Weights of a small GPT-style language model, trained from scratch on English Wikipedia: 8 heads of 32.
Each number is 128 + 24 x the weight over its row's rms, rounded and kept within 0 to 255. Layers, rows and columns count from 0. Numbers have three digits each. The size before them is the row's rms in percent of the matrix's.

# layer 4 MLP down, 256x1024, rms 0.111, rows 212-255, columns 256-383
099:103123123145140124145133123100116104162108130171139115110135118153115133143157130152122124092146130148098146120101129116161113183107123117132142145160118138115129107149111150128099112179132150134143120099129167112098112072149106104139137149115093103126151147059130134045122156132144107110098132133109136150088130140137115118111119151133135136084097118156143118116101130136118117119145
103:113128144157149125108114158133145103134156142076100117162122110124137146098168144143137122146138052186108125130099145097070109090114092141142132093105101105138126175157102139096105143115079141151120152098128128124096139111105138124110109135112137114155142106112121134158162167120146101082118122151119139135168143142117086122100146114144075142146126153114091124149145128136160139132106
104:132132132165115079116127121115129121147115091145123127136108094075087141117132145117111112126112104162133120139162180120104113085090149147155116129128135177138102149156134111147185183188139153134115127128132142146121132154109131119138110171132175161064106134129124130151160140110101196147105127142171126114136094143141124122156081131128154147147111134109137139118090109121138166096071
100:141172148121104135113115135069134138097155154132110113167132129149106147087092104145141133085126141155092156109121115116159140132155122112116110110145148129111113161174114169156087126130127128078136132080106137094127166137089115163144138129128132161076109106122150137106141125138135155140108153116159130086111132126115148130135086116107134128134103157147153071123140085173151118163130
096:132103125107108171140103148145141143150126093087118130155157126140089119112098121098140115112134143081145108132144081111160155121186127106150133157095104110118096171120124148107125085139079121117158096126170100115139119088135091134084145116146131169094136176155151142103154134103128131159152116118130138125135087118082122143121122093092138138098118156146121123168112131146161132137104
099:123135154121091151161138141105122132115092129121178104086102153134158139123107155166109130127165140080122094178124153120130147138117121125155095139129141184155146146091125136092094164120138141136108125123132082124091128165156100098084066133172116058093152136112149096148149104167141163107092156133132137140093135169119113104192133113091127172167141136099102123099109167132126127146139
100:138136140099125108151136130125101161100140103128092131119164123119147138131131138147148148122118131139114106112107130169150099133102115130115111162100126095111151070144113105119121095076098120117084145135123128086068113158065127101123103153147086110146135136123165138101146138116140126148107155104124142159119124119125158100109083109116142120151120195145109160093155113152146116094100
096:096108155129131141107150163107146140124140103119116138075114154122163082115137131131161125103147111121168125163161137091167130119120141131154142142106145117143114126099096123099155096179164123105167143144141138103105122144095141175154120129133114122158160154098160140152129150177119120143126140138118149127111143140104123118126136132177144126154140119125128115133156148115139142155161
100:122178120053116107114148141152152148138107141142172093096203153096128115107136133160109117123153139134084145106167150113123149090117141090131138119115127102147171122130133121154110111123118108160121183118129125171123155146148136107121127158154110150104140079160102157114123108150077108118136144123118120104134135106135163158145148113153102163137128125133136158110122166134102128091135
100:159137119130128128104096156134138089167120163111117111124183103126138133102091137149181148102155130068104145066050123134149152140111070121124105129148119124104173155142088099196146135128139125098141117124119059117118076102140138134109145143127134083093087144141139090166131098158096114150125172081131071096063144145158158149092111138125102110153137111115067094126141134120107131098127
101:151109152166084092159123133085130112116142091114119114066135151104144163116089125164123129153115146124150111156107130153142115092133102110094104105120113157087101157130114112118101151153135120117131127124175102150130132112078122092110087141111144173160150107128139154136095136140153133132114128193134149099106066166125106150130124129173062133119123156154148110136123120121073111111114
095:135176120138080138103193149078114159117078166148129131158130145099142120150077167113147107081130142138132137114103125153143105118115115171126148113106136124122119101120101099106124207141125084142079104123129089124095127120129121120125104129104117130109105095105135157094120103108118128096108133103125138162138130124104097172141092129128137134122137126117104139174140164124126122149151
099:124136134101145091101122156112153131125153111091153121134166123124122101104114146144146119144118154119148138132115113118100113139120102159065142142124116082131121115178138102141142115165141086111152173142108130118088109167158100121169126143118174124107151134079082106147079126103125113142099157130145118133118090144094141110136071127163125139162129161139149114120114104104138095122114
098:121157144166091156162145145137134094081118171113142139140184130190123122121120150104124126134156148109120129114133124158168146126143118126082136129148132147118156147145109168133118179153108117117180138149122104158125143129131133074159112112146171164117165121133188133088126113104094117119101179117069156075123131089124143133108115132155164154117135119139137121164115131115161158085128
103:105130178119136155152107136137124134154123117141117145107116149136132133130128148122180121148142113110099123127171134112110115090110112135111118132157163107183116131118132134144110096100115108165070102167136104095097138115129159136129134148114118102161138111146123113121116134115139127115144164127099114121137172119129110157173123136115092155103151125131119127149116125086139124123179
095:091141141128136112145137130126083125109129104140129119150107133152150143124159120134129134114108131145107130116109143176116082124101107131141161170141112135166146164088116122099149178141109113093123143112120165157142130150086132139155150141103125142137131128126093138143139119094144099148146125136155115119140173130095142142149142135130121123079111150152132094127140141132136114132134
104:120102106080133165109092101131158099140108152163145120174124119190124110107111126102101130108120129173170176133148123107130141144130156138137116136130088113170122108174134122149161163114169130162062126160149174156163127135143164130134114100093109174118121151099145132136189103122159178137126105147093104110161108119131088124113155134121099113135159123121158097125108123100117143167134
096:097117162159123112115149160104103131106115146098141144160143078139099146136130147126154084137123147122114099127121131164126158113157186174097142191132113110154145130100150110128127111089136092136140118153151088102099107139121140096174123107159137134092181091127127109096104141136116126124150129125132141131106090096110162131151098124110127098129129118150183153156150122114150106117123
099:132082149142175081139138092115109095120103155135103130152068148136111139123132142169150152114102151121119108135097172114137098128086169124136093144099108131135128106113142110167127092163166095138148157127111112128114115124143128148147098128117117167126117149088139156132145126139114086127108119065147093148139107149083156136107125123143164125099079126150122190123074137118129123131126
103:139104138136139098162112161173145159119154140133056156119105103126155110112089120130143144103132116142114110117118141134139124089162131120142100111151119109121106104158137099134139164193181141098094130137149121111113125137127114116146131184135126115156120168152170158135115145176130135153125117141139123090172140103131134146126126086133151165112116149118094162110122123168135159115135
102:102146126099087099103119109121154121139092159115111110098144148143116124125125126080114113119152146087169129124142122128146119152116095100096147161110122138153128094164153150139135105142135135135156119115144141123110076106168138112113110122100086133135115146170153125126099142109136106106153112082129146140093128154147101129076113124121167090139140115106147125105140097125141128142097
101:136093132152141118143136086115163133137103150113133117082131133126134128161096113135152160138104151111102110113166097176117119101171145112132119092114180134109124094131144126132113183104105120095079133115107178124118136116141107121093147123147085168138102115159128132098137174078115116092170119160140127122117107099097178159098153120100109122135138093147145134132090138170122141094139
099:169123108082106134105150102105152134152122142126077154109106106103093129129139131138126087136116156114141165091128131117136135142105196114102118125139174142165100134122128141131177113145123159121147187170132104168168127134137110161142130114118139180166100122158114126138139128170087140097155112148092136130105134102159106109114123144156118157141102109111142134093089125087114144138142
101:103106141117124130091109147172128116131113176135113170167100122104161133145114131149107115142098132083169135146123168109084164173156140184171124170126176129129126120165163122179130138162125135130121119103094104146141140149158161129125149123142117106118131110107133111124154150126082163124162130150150104151120156135136137147108160148104165140149113166153085163141151131144122145117125
103:107131124120123144079152144112146145129145126166178118166135095140109135145109143128152102133135126162132122169160174104146129088151114118117144112113122137147114115094150136117130113193124147096111170175138167142121141096104180155146157132076119157071142106126106150101096151176150140155165122112157131147145163100122172120164094115081116136105110112157160128112130101105128111095116
100:130126104134095155076136152139096097095096089120161134086115116122128100117150128136043106093113101097110119136180091152098120099105086131183132114125136157139115136143124111106134099137125139134169118164180134113125134133105100106144087091114130141124129144144130144100128170129123201121153148147118125107100193115122130105134169124117160134139148138150124111098165096117113143154157
099:165145101092095120094110119135143147143120146144128159162095143151135157147131138145128097127122104111111138110115120085152157119139162150126111129157108130122149134155118148119131097126206088148169125130124061083117138125122088116157153132178146119131157131099099124133131088128110110155121116136117139122167109174133113143091134099158125106129092155123145141100085156126155167115126
097:147153104152151136097154118159134145123110132139116138137098163131071120115127146153112105131127106144101073074104103107101130159124089129123152132111123145137076138155079139117153160169116122095099128118056108137167149112149111142138109147117101145173114102131148124115111109100156116135121124087114143111138122122128114118134150132131144138138137133150133099105150127184151130117111
098:100141134119144128139125132126132043128124144142131109103183136132090142106126130102131131134148103087133145183101086118147094127167094165108126107133153156135153123137110122127147128173112146144114124099135082146142143092129166128098115156125102150110114095098125135128120103121172144105116147146130147160102140132152117147146148131164125131122123162153101150101156138130159192146180
102:131112142142139087142122171137148164104137120105095124127144129105146070141186103098135183153141151133115118137127132122149128112080126127128128152142117126096110146143143109092130097125150130158135117150113130084115130101101111122109113094107098164122131081121170126145121135147109141078123137115116109138158116122149130163125111168133165132141125124118102139105096166105118112104104
099:132137138103127095126125083123130123136094146082087122109107119117162102121156170182106097122110183123104159180116114109121149112125093109131110123143144134096103151091120112112165109146126149156139123104102119108140189127144117121131179128127141103126155135115155148130097148136114131109154123108118109166115123110123100127084145135150110119170138134139133097114168139111119098133149
102:113125151151151102073120137095107104138135139103121116156148108124139129128143127114145150080155161108110143129156098120150132121102151099107120131124116113127139120150156109136157152141120119120127132126109142144115132128137121117157101136104183123125153168118151128198131124083146167122110117173120141123126098095105133127146071125103127107087154140116138098131142136147106123127131
101:121117124095159141107126123178099118135138139143098130132156119123124138138151149056162124119147104134127147112107120159113116154121136121145131179126144112113144165153150165136104148110145145166160137118129134117159138139161091151149157131131135094132146147146101083162189130131136148101067106198111141085155137139168114126104131131116147130124144138150091152110182167155121112106109
099:158155142090089102121111084100108115121147137135127139101114135142153121152152111126148132122134158145131115089155155142158128147107118106148133071121146111131156115098093112139109127136135114135112143094115157096116162131146145128125141145158085128108114142080150129132126091132096107102139098131117144105140130117143107114158117156164162112152138118137164154087099102129128101094097
102:163123148119093053126119146180153136164116136117127130132086114116163137113104126158136123151135144108133131143154170147119156137138166157114125131155169141141144107118155144150115144105118115152119123108128133096106197115121107126160108132116122175123148137084115127152130106163174148159118185154103156143097125101143140121173192115108139149128094122151156083145109142129104150147136
104:146114130133138114081152161059114103127145144141158157109122124144097134113150148168114128115118162116114116107074180130130094129100105144176137149117116138152109114083144137120133114148138130153148112149105086115139140130121148138159124151174103124111106163100162136094133122165102145164133107095162120128210095128122123136111146136138154152117143133131120122117121136177139144139126
100:196154129093096126124107136158087080081149079127156145174107075111102165136148148115116145145106122135155152179127162134072132114150121123131117149121122163143119179110140141093127131134175129148121143138157105144116079141115139110125099084125124126064132131114138118099171158133139133122154157115147100126162094137121118146162123108087159173171130153142123131142152093160128129130146
103:124153110150108102114119123157149147112116144107162119187134127107135111127149118108146155124141127112157131131133179131094081140132111210144109135106128103105126128118115105081099115125103103144156140119151145164137106148104147139134195167143114132120131116138174155146128096115141133102133109114144146114105107110119127147118126108117135127156132134129202138085119136106143118171135
098:131104141119119114130147167112135128092148117176124143165158117160159117170129119166123126131124124166096092135090129087099133129100137161115116141154148107113128076099098099112094123174086117091104131127101105092111140106117134141128123175131098118129103148117092132162164161135112118134122111138146138128116089122132129146108120083114084134125126102126132137133162136102137152131128
102:120100122129137125135137145140100097158080128133144144152128165110163089157097114118094159124095136118098134144054101178177151155121121145089118137121140135115134123116115091125146092106121144106115146128130151132117154110172151112121130081157108134103137110096129110143129168156140125152122107138096115159113077150114121105102090130143104113140125134113109118123110124137122130139156
100:124125142167120122097149148123109144146123072107152146146105140150109122110100134138116123145086144119161115119144126138115076125095109130124102159154121088155120137090095114137127135124101112112163148164126113191108113140148155092098113107118161122133093109121075100074133123148120108109126098131098169135131112135175122153160117072141108147107133149143141148105140109115144146099112
097:129122076153124142116127186136098104117123114147123142125153098147088147131128126145139092145136126102163107103148136087123107129103154126125075126135080118132116097119105123145095112110168134099137110131154157081132147128139119136097136131140141097139113123109105115105112134142136123104147156076091124144110109105124123096180119137111164122099106121136092134156081162130134104132143
095:128154129081138145115125152156153131104109110142153126141125098130090134159158124166127106122132127132070120129125092121172134126087104148092161116143103142080118126122163133133110133092087128116125149085097181140154144103106142119070124122120159149099133138126129167134164156133120162136147106115109088127150130096087163137159127100089126097128125139132130135112161107100137096129082
104:115133148158139104102125112133110125154090143130122099107111059109068077133111097131121134111114073107150107118169116082076134097130093102126122156135121094115120081134128149095117157138128124149143135118136116135084150133134080127141141121139114156148125100107132151121112156108135137145124118144111176114109126092133088109119155162111077095123166130142162153177106135089086170149123